config = dict(
    num_hidden_layers=14,
    hidden_size=96,
    num_attention_heads=3,
    num_key_value_heads=1,
    head_dim=32,
    intermediate_size=256,
    vocab_size=512,
    hidden_act='swiglu',
    norm='rmsnorm',
    norm_place='pre',
    norm_eps=1e-05,
    positions='learned+rope',
    rope_theta=10000.0,
    rope_fraction=1.0,
    qk_norm=True,
    attn_scale=0.177,
    bias='none',
    tie_word_embeddings=False,
    parallel_block=False,
    init='trunc',
    init_std_qkv=0.119,
    init_std_o=0.0224,
    init_std_up=0.119,
    init_std_down=0.0137,
    init_out_by_depth=True,
    optimizer='muon',
    learning_rate=0.00311,
    beta1=0.93,
    weight_decay=0.068,
    lr_head=0.00594,
    warmup_steps=74,
    schedule='wsd',
    decay_fraction=0.74,
    decay_shape='linear',
    final_lr_fraction=0.05,
    batch_tokens=8192,
    max_seq_len=512,
    doc_mask=True,
    z_loss=0.0001,
    train_tokens=93490000,
    max_steps=11413,
    dataset='wikipedia_en',
)
Each number is 50 + 12 x the weight over its row's rms, rounded and kept within 0 to 99. Layers, rows and columns count from 0. The size before them is the row's rms in percent of the matrix's.

# down: layer 5 MLP down (transposed), 256x96, rms 0.145, rows 31-35, columns 0-95
# gate: layer 5 MLP gate, 256x96, rms 0.168, rows 32-36, columns 0-95
# up: layer 5 MLP up, 256x96, rms 0.154, rows 32-35, columns 0-95
down31 107:40 46 33 56 59 60 53 34 56 46 53 52 48 55 65 56 45 58 62 60 39 78 44 55 65 59 14 37 39 54 69 61 36 55 51 50 62 48 52 63 49 48 42 51 28 55 49 50 33 38 44 51 48 40 40 54 30 48 54 46 54 64 48 64 52 42 48 43 42 31 63 62 33 45 54 61 62 64 32 49 38 64 33 16 48 48 35 43 46 81 62 51 54 77 60 65
gate32 101:41 43 77 55 59 57 56 60 44 63 50 42 55 38 51 40 51 36 70 52 37 50 55 45 54 41 66 54 45 33 30 60 67 62 30 47 60 65 39 60 37 57 61 60 67 61 41 50 37 42 49 68 28 46 50 61 64 48 58 47 35 13 48 65 36 38 57 66 51 43 40 38 51 56 50 46 49 54 55 56 54 57 70 76 71 39 56 61 44 53 31 38 58 57 80 51
up32 098:36 61 46 40 35 71 56 44 43 57 53 48 68 23 33 59 66 38 28 38 56 42 29 79 67 62 43 37 57 48 60 57 42 38 55 46 48 68 65 50 51 49 38 77 52 35 36 58 63 39 44 60 49 48 42 56 38 51 55 49 75 31 70 45 49 51 71 53 40 63 39 57 49 57 34 48 38 19 43 65 44 44 40 55 60 60 38 55 56 45 46 48 61 51 48 62
down32 096:57 46 84 45 70 42 52 50 53 35 65 29 58 68 60 42 36 59 47 42 30 59 48 72 44 38 59 48 41 44 40 76 32 55 63 66 42 53 44 51 40 58 43 50 67 55 79 52 54 44 52 55 51 57 32 56 63 37 42 52 47 30 60 46 47 49 54 50 42 43 65 32 60 64 57 34 51 36 35 67 54 42 60 69 61 32 82 61 41 57 55 61 51 53 55 52
gate33 100:60 43 49 44 55 32 36 38 70 32 26 38 67 42 62 69 55 41 38 60 36 52 51 63 57 48 62 49 70 48 44 49 48 48 47 58 36 43 61 57 51 60 71 59 63 45 44 32 62 72 58 65 57 34 34 56 69 58 72 55 38 55 69 76 41 71 50 51 66 55 41 65 44 41 50 49 60 62 53 60 45 34 57 24 51 57 67 49 68 59 51 68 40 41 45 52
up33 094:25 55 28 27 37 55 40 29 54 55 43 57 60 57 46 51 68 43 34 68 68 53 24 47 60 64 54 29 54 41 57 49 39 37 61 49 59 30 48 36 33 48 63 47 39 20 39 37 36 56 48 46 50 53 50 52 70 34 67 53 31 55 34 60 63 51 41 62 49 56 44 55 49 40 70 49 44 63 29 48 52 73 48 32 60 53 51 48 49 42 36 53 65 41 60 40
down33 100:33 53 25 23 39 46 54 42 52 55 44 40 45 63 50 49 53 64 53 68 33 61 26 46 46 49 49 47 71 50 39 36 78 47 71 63 78 52 65 37 51 45 49 42 46 54 35 39 67 36 52 67 51 46 19 62 51 44 53 54 55 74 59 45 49 32 55 60 69 44 52 63 38 40 46 56 62 66 50 37 45 42 77 54 44 45 73 51 53 42 56 46 45 49 59 60
gate34 115:46 53 61 49 49 46 69 52 43 68 37 30 87 34 56 41 62 59 59 42 56 64 29 68 51 68 37 32 39 49 51 49 68 40 30 41 41 48 46 63 65 30 27 61 58 36 49 53 61 42 40 40 49 58 58 47 29 54 42 57 56 53 45 57 38 47 40 56 59 37 29 33 62 55 36 71 39 58 52 48 51 53 56 37 50 48 40 37 46 65 31 79 37 52 46 52
up34 103:65 56 51 31 46 36 59 69 33 40 79 38 68 59 39 65 55 44 60 35 50 44 23 48 50 59 57 51 39 56 52 59 69 44 33 55 41 27 57 51 53 52 49 29 43 51 35 60 45 50 43 67 52 47 47 37 49 33 34 44 65 75 45 32 46 36 65 66 51 36 27 41 47 75 37 46 45 46 69 47 45 44 41 38 47 63 64 40 64 52 56 64 39 40 56 61
down34 103:48 17 43 38 50 35 29 56 34 44 34 45 39 59 34 42 48 47 38 46 40 48 51 46 46 47 46 73 42 24 63 55 80 42 31 38 43 44 65 52 28 73 59 64 71 66 50 47 35 44 44 50 64 46 34 59 54 57 30 64 59 35 59 44 49 32 30 41 55 45 81 64 55 45 55 40 42 48 58 38 35 51 39 43 45 43 38 49 50 50 36 54 51 52 47 49
gate35 098:60 61 54 38 70 49 72 55 46 49 59 65 53 43 37 65 42 53 51 38 53 60 42 64 87 51 51 68 50 60 40 21 62 39 55 66 36 45 47 62 45 41 56 39 52 34 64 68 38 59 64 48 50 56 38 50 67 57 43 21 48 53 39 64 44 46 70 49 56 44 47 63 73 59 55 36 44 32 51 26 44 55 53 54 56 45 49 56 35 38 70 30 35 50 42 39
up35 103:53 36 61 50 58 31 67 65 49 66 62 41 49 30 45 24 18 82 72 43 63 63 26 54 61 63 40 52 46 43 63 53 56 57 45 42 54 47 50 57 31 63 71 61 38 55 59 44 50 44 50 42 44 25 48 59 35 67 44 55 40 26 66 50 54 49 70 33 47 48 52 44 45 75 66 56 53 50 51 67 55 62 44 51 46 48 54 57 57 43 43 60 48 67 50 43
down35 100:36 13 47 35 41 64 66 42 40 39 64 25 41 58 50 35 64 18 41 59 51 42 51 42 28 56 56 53 56 51 63 50 38 37 44 44 47 73 44 60 69 48 52 47 62 55 49 24 36 47 62 41 42 61 43 55 46 53 50 44 54 39 39 30 68 53 35 27 50 64 51 46 43 37 66 38 56 53 65 47 53 67 60 52 38 55 54 48 49 56 57 24 63 54 40 33
gate36 107:57 45 44 59 28 42 46 65 52 37 53 46 74 59 50 19 56 68 47 51 58 52 51 48 44 42 64 41 59 69 57 35 52 53 80 63 62 51 43 57 38 58 39 59 71 58 65 27 65 60 54 48 60 35 38 43 65 56 48 39 59 44 39 51 34 17 55 61 31 36 49 61 67 62 43 44 73 38 62 56 56 49 67 42 42 41 36 42 52 46 45 57 49 29 52 39